python train.py --n_layer=10 --d_model=128 --n_head=2 --n_kv_head=2 --head_dim=64 --d_mlp=512 --vocab_size=2048 --activation="gelu" --norm="layernorm" --norm_place="pre" --norm_eps=1e-05 --positions="alibi" --qk_norm=false --attn_scale=0.125 --bias="all" --tie_embeddings=true --parallel_block=false --init="normal" --init_std_qkv=0.0421 --init_std_o=0.0523 --init_std_up=0.0603 --init_std_down=0.0603 --optimizer="soap_variant" --lr=0.00644 --weight_decay=0.0 --lr_head=0.0102 --grad_clip=0.5 --warmup_steps=200 --schedule="wsd" --decay_fraction=1.0 --decay_shape="linear" --final_lr_fraction=0.0 --batch_tokens=[16384, 32768, 49152] --seq_len=2048 --doc_mask=false --train_tokens=138500000 --steps=4387 --dataset="wikipedia_en"
Each number is 128 + 24 x the weight over its row's rms, rounded and kept within 0 to 255. Layers, rows and columns count from 0. Numbers have three digits each. The size before them is the row's rms in percent of the matrix's.

# layer 6 attention query, 128x128, rms 0.0451, rows 0-127, columns 32-63
081:092145165143144129127124133152131135118183130101125107117122136149123115182143186116168180153126
080:146143133124176111145134152184107132144135107138116139151139116140162142145133121126100164110105
076:110190104182160137108117148159119162080122126168130134124095132139112121122139113111139133124121
092:114113123137166092141128128110128142094128102116098157213151127111107085163135133133159112132113
082:171111154135100165120130119167157153121149066099133147122136160134117137114147107116142097109060
078:145130170159119148168099160108095139176059103101118107139119122120126143142136137124149101140103
077:194143132128144085143111112141130128147129128102105150139134147147111091088130135151156121097120
081:107107129126111118110099163130142168115150111140059127147102095188122160132081081107159140130127
093:147114110158125183134120123115089099133091131129136138084135156133144133135134090132124099144160
067:177118142172147109142096138101122065119124145147104124167140168134120176108160151110147143142147
075:096159097137091167156146178105131116155111146116132116139140133134134073092163116118128130148097
087:158122118143139136142118116133151111156120075110102107124112093137117139168116131122103172124141
098:088138152133153140153124137115088119118123132122069161093135173141129129146163110161135183111124
082:156136105107130131165125108059139159146158119168127146124172140176143134128101141136169118154153
085:130136141136114090117102096143141071121120095107151080161103117113138126090140128134095116130176
080:169101118137168100115095158163130105119128160151153108131126112122108089132130132126148189133109
078:152113104131134130116120147125150102147098110116121129149085076090083104133131117139149168125110
081:146150106110089147098127129120156135167145121119111125090139155147130107148152115130143110149102
080:127152164125119100108092114126100174124166107170097113143105153143131126139097142155141155144158
082:137133169115125122105170114143147141150092115201147127144081132126108116120157152118141163077132
086:124115188133146160144096095136108155123145157084102154134055134157132142163061077145090133136155
079:117094152153123141138145129146157107115099104073115109098111159163118137121141136128086118080132
081:082068108130134132137110111136124147115164145090138126119167128161144139164174119178153159126123
082:156129155109103153128094096151093158115127157127108122144111158132101123144152136116135120094104
076:137145140137133119139097140145106127168115148150151131084156141147096126127148184078141114124107
083:143124117126170142103134099112147148159137109185132116098113120147172126095130096161136114156101
082:121135083090168088087100132121130152168103135097144082137151136098152154111143131148162131141127
082:143157137092151117180163141123091142150131116153167132115125123145127099105149114140132105171155
075:121097152147100124128122068136130124145106149136158131115102102117152093127148139114152057128130
076:171113118101113115099154152141143125131141154136164148151136103113112124107098115122142148122128
077:093110127116141107127144144144158128107116113117092091119092122136113149161112134130145166120130
077:162099137125134134141172100091146138129114170114081131098119119152089141118108120175120109107094
085:156112151142157161148123150158145157129168120122147096120101118109165113095138151137140118110122
079:132164083162139109117107146121095170168111141109133127136103128179106130129128101142175135118131
083:166103130090064160112095156158129130119151157137118121141137097144084131145139164131140146121212
076:144162177149114140159101159136154115159141137092147165125125136102094149094086099128128119175129
078:106137128135098161122142094105081143140124178105089107152103146158099138146108118133116149134097
087:125095181102198145109111148105112147119117098104116101138108103097139127118210099140100128154083
075:199116112126071163108078139138142155170143112116152116119102131111127150091122109097082131142142
083:144120171124148112131162085097082124141148131179139117121108104156139120107154121125116141094134
084:098113152141091113151130148161147140114135080127105153107068155143170180124124130136129132074129
080:120105128119115107151123079115074117104150164097145105102135118127139154089141135118136117102133
081:190141116081122145171117121108152111123166115130086149094113133090121145134140163113150092086129
086:136098103106165136121107167126138130160135144158156121142119109124107120152102120152123128145133
080:127109136120139130148119131133113153153101154135088081096133152110121107166112167138097126127130
079:089150132124117159140133109181122124145098157115137110129135085121131146125071114123090173099088
080:146157093156123127130163102142108145122124103139139123146107132109154150128141098124131129189138
082:112161139108103116163118121078119159127114133158154091078103155142127117170125126093125080122128
078:086126126097150111110101179152085101117090107127111169154169113175142158104113182117132092129113
076:107109144115128146141111076107174157092171112125139161112153103112156101100101143107116097180131
078:126123142103152131124140125150113179177125144127163103118135152153081086146137158139069132127144
076:125098143113139131123130109114136129187103119088144133123137114071148133127108169130118143127142
083:125114113114180163120129100095119138125119116116107125172128160136149132159129139096110151141109
078:140115124111130149140132142106151150139121132155124166117077121139133153150165106130125150136114
078:125150133117135158106118100116093120091156114131105110118108197133108107132161126091178147095155
092:098154165142139090163133110132099141115149131104135170098124136130172121088133134118107090193139
082:120153107127154130088085138172144100152111160162149107121168142113135157136153123130164166119176
086:134119129089122137142150132144118111126131107131124187125114127129133116108163152180122170161141
082:150109138132116129120121137144153147136118124124156125094123120144145124183102133128122139119099
083:122090091156141165133170114112077120131156151131082092090139084089102101105083133143147170136145
083:162099103157160131094122153164162153169112115130100111139109104151125137139123131153138125141159
091:109091136127094128126179097124129122153129108096128163129107113094125138112109111114112112091148
090:110117124204117089087181139105082115135151167167146105136122109142113136130121170165161109180125
083:122173134075136103119121131112147097092108121137091149132125137162157100095142129126128123120109
126:170126125154132143115100109145153098135139138138134151157123157135106146135120118153125115117167
109:153099142156157162136141124129120170190143108100114130174146134127124123122112142146110119120120
101:110147134125130099055122071155131142093108092111114116099080154162092095118128149096129125114105
113:145150080130130150135186151084069135082140089151117105119137136107144121121150082122119155081154
110:134149120127142137098137141138100172128128094148115122148116106139132104158140110104099129165159
111:118133103115107133141092130084124138118149161175164154171148146123136163165099131121094111126158
127:080119121150130093096170146137117112127142109152112110133136153140151071156142149091113096149092
101:122169137124113135141158150109121129122114164121138131127115118146168151101157102108144133133123
115:123113131134109160145123108099150168157128153119120114147111129134131132142120122142107127099162
123:165111124117108086099152143113172123149119119135128086122123135121127168134116141125134121165096
113:084128148137130159111194146124117123124122165140133129115157157122142132161102112095130147162144
109:104162123150150105120127137060138141150151160114102110162153130154093126127108113131107064126102
116:104078105142067118115072106174144162092156133089131146148133104125113112119140117130132146135108
115:118111123124126098116098117096112130103133156146092155141177093108142127151121128153162097143159
109:144136075148079148137093106138136126076112157125156135139092116119119145134129159103144099119140
111:127114106172138124126173152126130093143149111128119121146130151176123161150106129115115092120144
119:139147142145130167154113099091118132161156140104133122107104153142094134106128139144098119098055
127:138116144160119139147148122143164121111116138123157108137148117112076118127113101118132071117128
121:126111125109158192121131104144124112086135160180134082096105113158109134126122102080119117127099
117:148117120072140113135110103146095106100113130099133124174113140112128111103144121106118105118115
114:123093155154109106141151135121166089127139132110133096108143132112142119112131140125127123110116
117:115106115136140123067131120158168113119132120114130128140098148106123139144141154134176120103183
118:138121086132152126162098126108107119181149154137077143136135128131156135120106129116148117143155
116:161125130123097194096064123100138152128117127113190158135133130130153124113127093119162181127114
115:120108103128162132141137091155151119154120134138133098104099121125109115120165108101134101144094
126:118101127100126153089119115098094186140145130117140133153153077152151140171137177135146126102078
110:158098127142098137161117130130136100114154138126164102127145082110139116128124110124117110113127
111:117140118131105130111131158127126154111109131102123099174125085129117119122099148127132115145177
125:128117164109139082119124088151139133102141174125151110155084171108142147168130144155134148118103
110:117081118112107162120163093134118130092126100107093125118098118109131082097138134085126100119157
121:158140100140132147116100088105145161149106079172125120089095107145130160138147097077112106089147
107:114125085118114105139153125112136139108177143106126093087085141147127121107128140163143133129137
124:169089141125108152133141129159124128137144085141097092098111076127152146114145148107128109161109
119:112144140111085150134148144157117102139144128132170112110160119101168129135094139147123124108145
111:187121132132104103119127149092182105092141084141168131128143138137151153143155115159115128104149
114:093119143114148101097141138120133165142152156116113124179159134156105166095157115075160128150116
111:122108092133123159106134150107165150104160118083119117126161160157134121085131138124129116101124
120:108127137117133094105139161175119097112102096109092130149149147175155134161123111092123125129103
114:162106131140106144106165136095142113170115108143137169177154128131136104122133113078163118137155
121:111106130140126146158144124085111121137092138146109131109167139144138145150118114135084109167119
112:137114117111132098123126123132144114106159166121121170114126119152130076177137080110181125136124
098:104105126110134115099071118084116136093119116080128133075070113111127115089128117165103109136132
123:122157163195132148104156091163112162170158152136104174142108142160135138148123139136149119125135
112:129130172128128119137138147128164110103171106171121088104137169110140126114111132138114121117132
122:127113148100107144135126126133120071068134115130142102134119143138114114103136122137169145135175
115:134157138145156112094126164146154136133114071128116119139124161168109045103139111132138062166136
120:128074129122133153148072114093100156147094133130155129092135133134123110141137103087122124118133
115:107133117113121113122154157110157134108171065150112103092152152136204125151131105106116147112129
107:148131145098163119124146111121123152137143059094111147157131153128106106134134126098136107126122
122:086126058122121098156110114116133098130146113097071101143156140113162137138118117134114106088090
117:107172144161099136125179123124108139135123185167150165121109098102127144096153156143108122126141
124:137130151146104117139161128096113135082103155129127113160068122123119120153128134158136198092134
111:123142117087144164154149136140109140081109162124133132150146083129134128111130134150151158120107
123:110132113174090108095128118101132137158140113103146122104124134099143142106123113123123131145119
115:154125075092113134141123140158102128089133137126134167151094104125095087130157110113160136136133
106:186131137121161137144109099141123161125176112133154138113172128111110100146102155150107102082144
114:165171115145184105094105096136133131122119120124130169122109127140126156122115134154140076134092
124:131098146104119137079131168145138153086112155141137129178163166144156127165143131166151127099124
120:118112099115109164133131114157125109146141112130138132132166111096112129143125133093100144141111
129:151115120141089108165165126125106136165117140103159130146103122142149138088145159080167154137141
109:123126117142132087078145135083097165106089099131127146134127127156142134106144153113084120143131
109:114141144104118120166105087123167126114144166123159101147166159108160145154144145142139145105114
107:136092127149097090136107125125103125118148164120152128135111130153106112129100127128119129159122
107:158132089132154138149146142164105119147139112134141124143107112124145133112139117119122130165145
# layer 6 attention key, 128x128, rms 0.0411, rows 0-127, columns 32-63
087:102113147109099130132126087138116139139175114111104151134138126154117150175113140123138171122144
087:131132138149150058092143128151083108156144137137129178126143102162169145117109156152102121149084
081:107157110154134107186139150115139127069160150109129119122092129108103153088149120110113115135132
092:126107107126145102131143143113139122090124117117102140174134114137098115141141134147153112128130
085:149131138141112147120098139125162147114181095134118105149129124165131102119158142150108144110096
081:134125175150102104184101134134134143108091132101129157131086128131121133134153128141067062121117
085:152131129131160096136129143111125155135108122103129133179148133113120106061076110157134133105130
087:120148112108128137119102152134132126084136127136085149169158116137123137143095110102127094131125
086:148125099159121157125106105115126115129105092129129134105137162083126117156158132093131128138126
079:134146117131102126142101172124117081157110121162128124155114149104156134133132151145142130134105
082:129127097121107111124143129095134092118137116136116094104094139079135081132130094122094156113075
085:125126128153142111152102143137114144159103133103169117153148108111119154180127150129115154125123
093:105171117139148147151109162168101135141128132116074154128123116174137136149198131147129166122099
090:165130120095118115165119094105174144156145112164110129132161129153118137141132119113170111141139
084:153157094111113152131113187160116096162108127111144099139121095121151143105122137142092111085149
087:166106110114147101130118111171118100147097149103166141113068150130132136099122107153114162140105
090:129162135126171158123113142107148118150079107111135135139073114118101138103132107112155137160072
084:120123142107092152140133154114134109131149117154114126121092147173113089163096150148154094116112
087:160141166162108140100106110129124163144151095154090097137154128124113104130110090122157139148119
089:091116163159125117118139112144099152118110119197150124109093147135089093148110139130119168141125
090:091134142151157148141098099125095153104126156129102155132104124170114145136126095107115130124159
086:105159157123124132101133127143138080103112093132136079122124139139146159117161103135109123096141
083:138101120140108118154120149156116144142146133120136133099140094153162165156156087141141136106087
086:111125161113116153134140104156114153105149153127087119108102161134137099140123123138169099076100
079:117129165127154112129126111100106156165144118121174149086157169135128157104130140124129062118073
085:166139092133147095140129101096130156157188079170120132105090136105144093109146115138168162124121
088:109134102101151105134117118128144152135095157086157162120096136122134168106159146170153136137148
087:148169162098159154162138187121080154138155117141138138140155118135121082113177152119117132152151
079:138111172109105091134126070134132087110151137124129094082106135118178129100130177089186099129105
083:168127114086118136110164129146081154115130131102140133127110126114118114150125085125149138114077
082:129094145146144120116158159154185085142095116122113085094101121146124172120097113090149140095128
085:142112120140145153098144102110150156124115166161083083126119094117097151130111176178151125118126
093:128124172144162147112116122150126145145137138103152159133097105090165083114090142159129153114097
079:172161100161129103116127135117136150162111150115136134107098132170125129139123109119170115102139
083:177074154121108148157091115142142118148140125125148117135175085102098136143166123118114155129144
085:124145126135123134154091143117126121114122143102163105142124126104102098104069114120148130146126
085:166139141120140160139147117132125114116129113144093104172102151145162146142136074133075122137117
094:136140144092137110094131170141117156108124091132120065149131096082166118098160113123087125120119
081:156148097115097182138118122121150170133170173102155135089096111125143142130127123135098144134139
084:152140172124155117157186121106117116133159131156129096142110097110140139141146088115108150081147
089:111147157140133115176137163132144150128145098146125101117096167121150167125132142134111144103104
084:136086122132106144107113111107107126120136105094111103138123125091131161114154122099145086138132
081:171136079105167185137117115099125117108170150112108148095133126126125132129128178115128069104124
085:147100107135182127136107133150145146141120137133146123132130157100130137133106135130125151116133
087:185121139110101144149126092174120140126110111126089109069109147130148102137102143139085071117097
088:134125138153125141127147046167115115127118113115109104115116109169129099134051120109085150113117
089:125138089130127088114173140109115096096142127103120119111097128118128149146109121163133170140145
091:133152163100136099124149104113135144128137148171138115122116104121138122145118143118140059130115
083:096146134086107103138108166107121106123095134121096161136149107151139136119118174057141152102105
084:128116139108111167131109111107166154107168137090119143121160129110161099120113135122123102150116
082:137120147129158127154163098129131165144154133106128130122124161140126099131121123153045101151122
087:115085137153086105118163144113113140191131149109131142076133103127132129087072200112132167097159
089:155168134124167137127142110121155126126109149164105121111133156143118137159115110126125128130142
085:127113104130138150110124132088143123095117092139128136105088129144167117148128109105126132105137
082:122143136073122152103152115139137131135162113178112127126073167158134137128139114111140118127110
094:082132117167137101129175146144110141120122129103108152119102136139136106071142125100131109151107
084:124160151128139114095096129171152098123145136181171129104144096088140159118111131113155125131170
091:168107118093182148087145125136092113116105116139136164095130134120099139109140112127137178123139
088:153073164129176130149133125136155129120099118117169139091110147179148127143103170126131125148078
090:152169130100143181133156123120099086126141125146093093078129097109131094132117116127114148113094
087:175102127133186105114123112165154128178113094128100156152141121128121164113155117086150114133144
086:090116110148094161117184132119134150175121120157168113142068117120116154103103135125104114106175
088:209151133154090118134139161114124109121153123178137137151103118126127136129136128069158133163142
087:127083145126126143140101162106129103105123133140082122146102109187118123115124108119153146138139
125:150119107133093132150156125123099133130139120106137129103138121130136081172104151111128125091173
107:141124104109099162112160079161144172147132141081095123162114121113108109170136120148123101112133
098:106101150176121130136094084139132152131106118086126113102121143112114092134161142110123161117083
111:178137139131133131126159170135095112140125162136088150179118137119116069131140123166083148140134
105:140149149173130121142141116106074116144133115119144154114108122133096151175118107097069156150162
107:122132113109137131128179103148109126144164139137133130141136124168131137131106136123136064126147
121:103127130127160166123148139102130146129129128156134110105106089125148104165156168119106102124108
098:139134155106110106117127130139090146103106120099103155112094150145136135105110126107137117112123
118:115124097119078135135128119110125116154107156126151106112095119104118156087118093092124123092145
120:163126098093142125088154115134126139153112136129160103112128139138123121108129115165158145158159
106:123129117114118130119142148175073158105166172162156095114150148095133139134127141115112144130137
104:138170088137122103124138160120103146141141123154158089139192142183089124138092138129162106160125
109:105093093140119129140111134152175146106110150087100088144125198104132105111112123156122148126141
109:111121134106145135136119106100123159112159129144155157122163119125126192134114121142141136168150
110:121130108147077137138086117139125103128139146093132125106079134115108140132117149093118097124172
107:088160125125107110149204110171158146123149166134140075137131110169135142157128117114097140131108
108:133112136181139143197120132156117170125127149154107146113134125183120121114138105167164151136091
123:136124152186084107122136117098094105138055118121125114172138108115128092144121134123104101129137
120:127127120134114126129142108156122101111125165165130124108122158146158140137174147128081124145126
118:103130144121139130129156110103096096143122095071132158117109120144119140152201153176151146129118
112:132145163144130102163142108110181134172142112095105124123158133132127161156121133158116121137160
116:138143075153136139114097104114130100110142148108126129144125112120109110141142107126145122086155
115:116138140047112120141100122132089172127149160096128107134141118153130131105124147115136095131182
114:154130090137138171150095131149163125154126132118138132110121138145128167171130131126125129149148
109:104156129127117121072119124139119127121084148123157136091127100106098151170154099125167105129125
120:102147167109089146117129128100126131099166126096128126147122091120114100148174172146146103141079
107:124129119160128113167095131132138110123133141143146142106107102154148151110106103106160158115151
106:152155110182110108083094157074114087136137113133140122116147078116088163085098169146124072128108
118:095133108130102106145168124160138168147132151087177129124117153129100115163172098143148127095124
105:141147111169100160116149170121148157128129143109105159144079169090137154142164123149151124121094
113:151170117109143126157141123129135122143108148145146117144091113147161190132103131142094121155094
103:156139111146080114144133099099175178149160122154130093108120108129117122118130118093103123096098
120:150120142117121135145156111114173108137137114122085140121057072139123160149148126130101151165117
119:087138150099088092137094151116108104114165137116127125094097128095117087128112142121126100102129
113:141121127121117151120127129106127068105157125146151130141159124143172107134113134125122139118103
109:148131119125111103101145126095099158114161147126133172121154135179151148137119110127124154115111
112:092130099136115158131138136112168103106173122117108112105156148116121124078108168092133074108095
114:132097153150113137108130140177110095130099147179138120113161131174149091111134180151090100125114
107:150168128144093125119116151111098111082138144168159102128149099095106140148133110129131119167151
120:095133104125100140138133116136113116092064136104106141092117147123166151194087122128092096186162
113:129089104101143080130118135113117184086195169115131168081154177118134095126103133089115122140129
100:116114188133120137154104130112169131138127135107104156135102136147112146142111137168146129141161
118:100139123166141142180124144152112141137144122091103123130098142136150120158123119149162147105116
105:122125142126119133128165132118117120166157129127132144131112176128103128127143130118125148151150
122:132137158126127112129126108098182140100154147153118170143120123171128123121170157135102121050143
115:127166156168153137145135126101120127106095117111126106137137144148119124126118095108124119119102
110:099140159078092149113102116099134144158138116098140129120106133124121130160093116105153079104136
112:104080129149113177120125100114095116112138078154106117095108142151197113102142106128080148119095
110:157127136124117119097123090109112149100134120173098117156124126122126093122157095141090101103100
121:125144136122129160161132115165190132125145107103103135155174125153095153126166132136112136171118
111:100133162146142118185150125109096179165117124124180140138095138106161137129132118134113150111180
121:137106116152147159151154134138120115132108158127140125115084119125074106139144103139122107116114
108:090142120128160135128087154153117106085107149127128151084169103108113099057162123119146135092109
117:083113119174125144143098117136157105157111118129193099124115145129142157189128103130089143142105
110:155075082135165172136103113124118110121116157122139192096089082106109113088131154117093106161113
101:121099094127087167151086107129127127138105152127097113171152091080098114170147137143114113142149
113:120100139105149087132106134150145127105108101151140138165115124117143129080138145154116097190145
118:141130077097142123113144080104123143118127127117123108144158131102149115126142133125093118059096
115:103128046093111191122138135134145120123121124129131091144106129087129123115179100093096144140115
123:146118138139182110117114118126090185198137103132140125126077091144162110116130144138120108140118
114:095154154160138117117154150128114086163116144130145111146134118152137127134139150112095108122141
110:129121116117116096088082172136100137123136116142128120120142129088128142172139123096145092109086
104:062136126150097101132101113134123117087127101119136156114103169125094106091066105108144085114131
105:129136094128160114129108101153143144131130150139148078138127115149124060152120101102109163137168
# layer 6 attention value, 128x128, rms 0.0397, rows 0-77, columns 32-63
080:113095059088118115079134139166122132166110180123147155156156110134091127137126120120132153141135
078:136141139097080126141136122117083146119165096161099141136141132159135114090131137119142096095114
066:136154124118113099123152140091074130132120101112108168107127122142095170137086139129181143140131
072:132125147117151102139150173122102114190102144157188130157147159148116157132104120130130161142116
077:097160099136153121108130166179142158121141134157142141158185105148143119130168135146108103153107
066:146146119156141150099116127114152085129162137166101170102149182096088118110090177127101125119127
077:123132117102102141149150144160157158080111106134139140131118125087164150105151108094140119132080
080:141102151124117104141074101137120146118112134117129110110108099143095099167088156152102128094129
074:122117130105142111113136138126067130105102155087117167097093102151135169098127170127142103094121
076:093141187077142111166134135149105155137139127090131146131152140162128125146143138139104146143142
076:125144148120086161065108146129126089121146149165111091113149094175156096154092138074126139122111
076:118119138074161108158115107159145129118169144116171147139135141156125124124099164119123115143111
065:153158096107125125118178143177103147174160128121086087100110136151152125164126115108121113127108
074:140130115101070144107122145118106118132139131135123152131093129079143146158083131142185108161117
065:099146071124112111154126160172120134134085151134163135113119098107148113119130132146119124139158
074:093149106122130126129098128095145137081156091153101089110094128172153116154092099141147140083105
073:121119119131157160135143143142136097101107108147108153070110136122150108088102102115108164144140
069:086147161085140143106105151118173096142147130161110127149123130130128152097134133149136146152113
073:125117125159124138135091112139109138166156095172140083135113148112110136126162144125119076150098
065:142159118138099093122121131124147144121159138137150151097120149139161103132105125086119171126155
073:151128099121162097144107128139136101125087150122141133106123103121117123156124148150122127082100
077:090108117131118134168073102115137121091177154089117155134140146111125166145102110131112137144153
075:150127160136173130098136150134149140114116131162127163104119119174153178133101116154129131146128
082:143143159135149158152154147148124149144161132134125110140150132168191126129159135154154148131119
076:072146103130163130160142146169164150183088172114167122126132145124153148134104127131144123093097
079:128138110154114125113112140121086149092124120144084144091067094127167120117096095113100152120082
072:169131165110144162085144095136102112098156149093096148113127092133160129127145114103161150141107
075:120137125154150113113166134192159172140140147152131163110110129127108146112130129125202147132138
074:168152119140115146121133131118129106098142112118118133123126171096132105143172117106090118092162
072:100143101112146115127152124147127109120151160162144108102125125085123152125147114090142141108128
071:119137155064138098127098178182120184089132142123114146083162131125124134146118084097153117143139
074:105154093152124165119114123156073127144087133074145102115132131108128051109155144172158112099139
074:125127129099147095136060140149136192145125093120143141131134138173127129128091115138135123105168
067:137090121107123165122126158140140138127148152144119145119088175108150138114173110134170131118088
071:146129108162142142150101163125122107110120143144110155122117145150104112133169119111150154135113
077:136126133111153172117094112140193115123130107168125116095151117122153164131128157145087113125102
073:125095136145137135094152110144119152127122154171118124155137125188119160136161158147108171129123
081:119122133133131124123159114113146106105110114092108125154115100137130142141118125150103102186131
069:138132126071097140161109113113173190145173119114113138167116126131125140160134074102138141160131
082:133115114143105127154122116116147150114129117114111131119137147129105133119072134127117136144157
078:125109161103122101189119110132133137158132138141121154159142107088121139166046122108137123101145
080:132117131121156142145118101135123112123140135161113178127110174171117096097141157163120169100143
076:160115158151124089092131129145115098117129151155135145153125111164109120099192130112102141130108
089:127147096095119146086158125172114159132122150119134114135161125134091123172156157146162146135158
071:104170144119099066147119156178205110124121159119152112107110159127122147095113109120148161141134
086:138127116107115119105128144134163135123125179127114114144141125122145127129108139141111092145169
074:141097143137127125161099164154153122144099123136170146154123106130146124164133115128122151162174
075:134150095112138107091101131121117101131136161108098109118170105141082154157167091148194116129093
070:115143099146092110099109130149127119122108119115181121113088084136134148194118130114105113115152
080:127143140120164103101150142142162133130065073107097157128160078107129144124170090129143112128105
073:113144105108159147115140154131101149081096135134201119149161138115099116144138123132177136107094
076:117157138131119116127082114111118096118164130129151105124153119110129073117138118100116061093103
075:134095118127152198137129133156101133153110123133114093126148140138106130136141124111094134187186
072:150153115135073097116150124145122108086146145154134165116128154108106102128123154126115130142160
078:106120112114117146148110170134146062121139145086144142081155142121124122135127170105138128183181
078:114124196135154144143090159090169167148122147105120150118120123119148141093141110119131071101086
074:127136134117145126176164130173193116149134140111151103156122128145116114143114115136147143167181
072:076119159176123119139128140139141138120120125131114135123145134147113111152122105179164145131175
079:125099124148126134126126091097126108154137099112151187063085113139124149113096125115095096168114
075:097149201112147084112135135130140114112124146137140130129106093155120154111103096125146079120143
074:120149116104113149148103144101151137130152093108127118116090075176127156159135152160123149135128
083:177113120104132135175126128141128134121161092139145160121144102141166122116073129086137099099105
075:132122134087158108112138115141148133134156147117091134113162106100156126140165157149073129138158
076:161122175111116110168130110087111142113174115102153122156109129118110118136115110122174157083113
119:151125172125083131103161145153114123131162088149167132120110114133104129109116099135163149160145
124:135153116098142134139130120096119132089116067111162108129146128103144122133098126125149125167129
117:141132100129148132151145122151095101157149128106134083113140171145120161143134139114169075144135
127:111160167114126110145132120171175153113134126104108139138146118100151135161162172158097121103148
119:135083106137113130099118148140156152134147104189148171114147162174121135142134153144123155094159
121:133155124151146150155132137130143143108153125132140097121168098136140168141156122150150125107130
118:097157098132103113142130191105138139139098122164124157161120132117120129148129139125090112131123
114:168150121143088114168123120108131117133161105131195159179131170138100099146137154118152120157105
116:147125132092126153135132124135142121117099115072140125097114137119137148128157156135107143180108
116:126146126116158102139145171129127121103089093116116097086099152186105194158116135169159136127124
123:156119145134140173139133121130103134119082122084120106114135096171167149108126134096116111120132
128:102169123117169154142086146088160117096111149139083074158069142140148172109120145120147130139124
118:113103173095145155113118153141099176111097138144075096112120132115110112139138132125121095130160
121:140163126094111165130094145146118172128117124119172124112095098144109111107144118188097119112148
# layer 6 attention output (transposed), 128x128, rms 0.0524, rows 0-76, columns 32-63
087:081119161168100116145156107119154108106128095118103104096127161133159128131106118123112129107099
089:146151110166161139133097126127150135131090109131134127141113156123153139153124112111119169178149
070:108110103152121175151111094162192088135120114134121078132107141129128116103156130105111110096093
074:118140103107119154139115079129155164095188107099104116112098077119111115133119131127119106121121
076:155143124128119172146142112110138126131150131100098128111078160115105141121108111135124164089145
070:089101144076119127158139094161099157145097111114113121149129153126173166167152087146116121104140
078:150145134112142130093158103101108115178124161141131120139114113134121123114110128131116155118200
082:104152119147133152122145188093108101137143101136124140137150123140124183109137120129153147134123
078:146129134145124118122089129128164127142130109140120099140159112115119091166149096113130141152121
075:201115103176113142089124141132155103114133143170122128140099083079102115079144134121163121129127
081:118125138115129098144138099144156110147109114093135159161075148109124151068151118151128120142144
088:144127159157116153087135152118098135140079107132108120140084132088172140119134111135127146116134
073:117128158148108130122063119095153114107107119135158166140138093093112133067120123150165151149166
074:142108108129174089161122096158149122106112154137155128113135108175142110115153110107114138111134
068:149134187094096108089132104117159125115165126092107125117115148161097103102147150112147141098111
067:164133161123111149140139084114105115141086143108114159140114119095104133086156136117114097165132
071:139153154133097094120127091101135183147142166105161113155141124108085152167152161127166067104109
074:166113086138111152160146092123098158096134148134156146094116170131148119131142106099100125113155
078:146135128061123148132166135117147112090138114142126149129133109137174169122124101140139153121138
067:129113169104164156127141110102130151114104137120108151173128104128106121124159118183132070177126
083:098119167148095129146157128135116134127135130129108102135166140165120121100087135138140131158138
078:117140155123169098097153161154067125170105103125130096118091129164141083115154129106137131117119
078:122127126136121147146140133145129142130169144075114122151126128088096081133157182111096120066135
079:119155081111116172105092089132136107103083146114128133128099134146100163119098117104110100122170
079:148132154091103164123133114122091109108172102134092123146104107123107120111131135112107110148145
078:121146138099125113139095090129189084125125114116156075125164130138122151127154166137147109122153
074:097131097161100111120140155097183101135141124142174119157140140130138128114117145133111103109144
074:104137133116100138137135109089130102115122142136170103134141127102161130189134122126098124131119
084:142132133132130104122098135147150130179166111127127115155123098189142121104087137113150151135106
078:163108183162108133160108159134137105166100124143111150142123150179129101116109134166108129124154
075:181126107187135158137145106060129085177130106135140116160086093105141132115147120138115142125108
078:139110141076126087129110122108201147117155123150120145117142166133165199135147109122125131158123
082:121148093123108192105177111104146095061136128128086121122151118133128117117154121112080145142091
067:121174122163110118162115117129108127129114145131175100112161065157124140149096151096117125107138
078:126107133076133139113108129164123157137125114120148112132161119130171146113112160128129137109137
081:142130129128090095144136119125093136110117169125139118155098176127112116112122093126128094117165
066:109177145144116116133120164131133132165200071098149142135145127130124146112125133129125100133152
089:140120132122122172119138157104098162130130143162166148116105156118113104119144114112161138112124
071:131119133155175117103119108122067082097093142158156119094141131084163118098116123134111137107148
084:088116159065137122093136147147113136136152110120138129140098143129190089129162149125129152095097
084:122108126136141134071149126119135116137068129130137104141140147156128136085158112146102136152101
080:133150124147089119096157120131148145170128099109142083112168128136136171147127118102126099151098
076:114156127152129126143142122111130169166124132094154120129110116129128145149083105111148123149130
077:119140147171129123164108159110112106156137102140111145150094148143160170092107103137117100110143
079:171111135123141173108123133107070131128129111130103168154155093123133086165137163145122107135114
078:119162161166121127115134139142118098142112106073143158110135138158156126151167139140129183131101
073:136163109107113140116175141119123139105194126130107136153153110143130121116149140117122128115112
072:112092133124105122165150115130168130116130143138135138123067113145163087097110129098107128111142
075:133096098107177122138122130134119130103153139136065132104143146098113100033110123153117145141117
083:108121115125086116130133093155109109132164172138174083100111113104156138135118113085116150114127
080:123099129144118113158131113115156135184168110137096113125096125130165156115080141152097136132180
080:166133174114151129133171123156144129137093103118102134155094129173143150150137134131109171172122
077:124123134144149076122103171096154133120179131114146143139137141125104112104139143133181135052108
074:093114125135162127150105117141123133158080115102112109151133122124155110131125125163133147099094
078:146132141139151102109171076120116208146139107156127114138094136156141098137132087133096144081086
074:151098085102108128121194089154103096115143136147138092151160112101119129161108136132107169144164
076:121119142139134143106100143101072127096180124149137144100154138119171112126132113125121152111098
075:146139102103162144139120120112131155147173130143137131101104094104147133108158144091101137118081
071:118140138111134143143132168148138149117123126150097088183135121092129086143164104140161147103115
076:147103080128119137132132137134118145153125127098131120137159137109129112121115133144111173144133
074:137109106119160124124102096162092159108136148145104142160161188130157110068114099109126109118165
092:091149132166117100098139116132122106122110138124097114140117098111076115160142108132086147145131
077:095116145172086137138110126140132107116104132104151113146128159149117110086124123116137137069101
080:100137132152127154134122158171096088111070146153107133118117098118131125136124136094092094139135
121:131144163136140164139134138144113138082142147147118119116151133173158113120130128141153113102086
119:100172139133116104113161139129125129139125134111139107149173146109099145085124112137142089116130
116:160115126167158162109117104079112112148112114136096102138146109146121079136126137162140143109104
120:153127110121085142121139133127121163104065130140144128159163132095096102145085093116123131138123
118:113092102144145157135127115164120128187094143098113100136121100117088149087131100161131061165155
124:163129133144154145137154106092105157128114105125108135139103124149170128105160150213143082123097
115:130152108123106073158157129143150122116131138124067161118121127107105128164119132125173111151169
112:161154094129125155129098134154139166171131115122137096123118134121101111176160081130199177110090
113:120072174150129156100128137083141133174103161152131155178105115128141165104151119129107134127105
118:109130130089167113146107101126156133071096158093092127145155124108141156149133133159115144148110
122:137129159115134139132087084094144098116140153161099154146118116144103133128136104164127132106121
126:106115169091064093130132111148091156120092143149110165142145162121108163109117104164155088156132
121:172103159167141137101161086113115130116127100120133124085147136112150135156150124101095128094146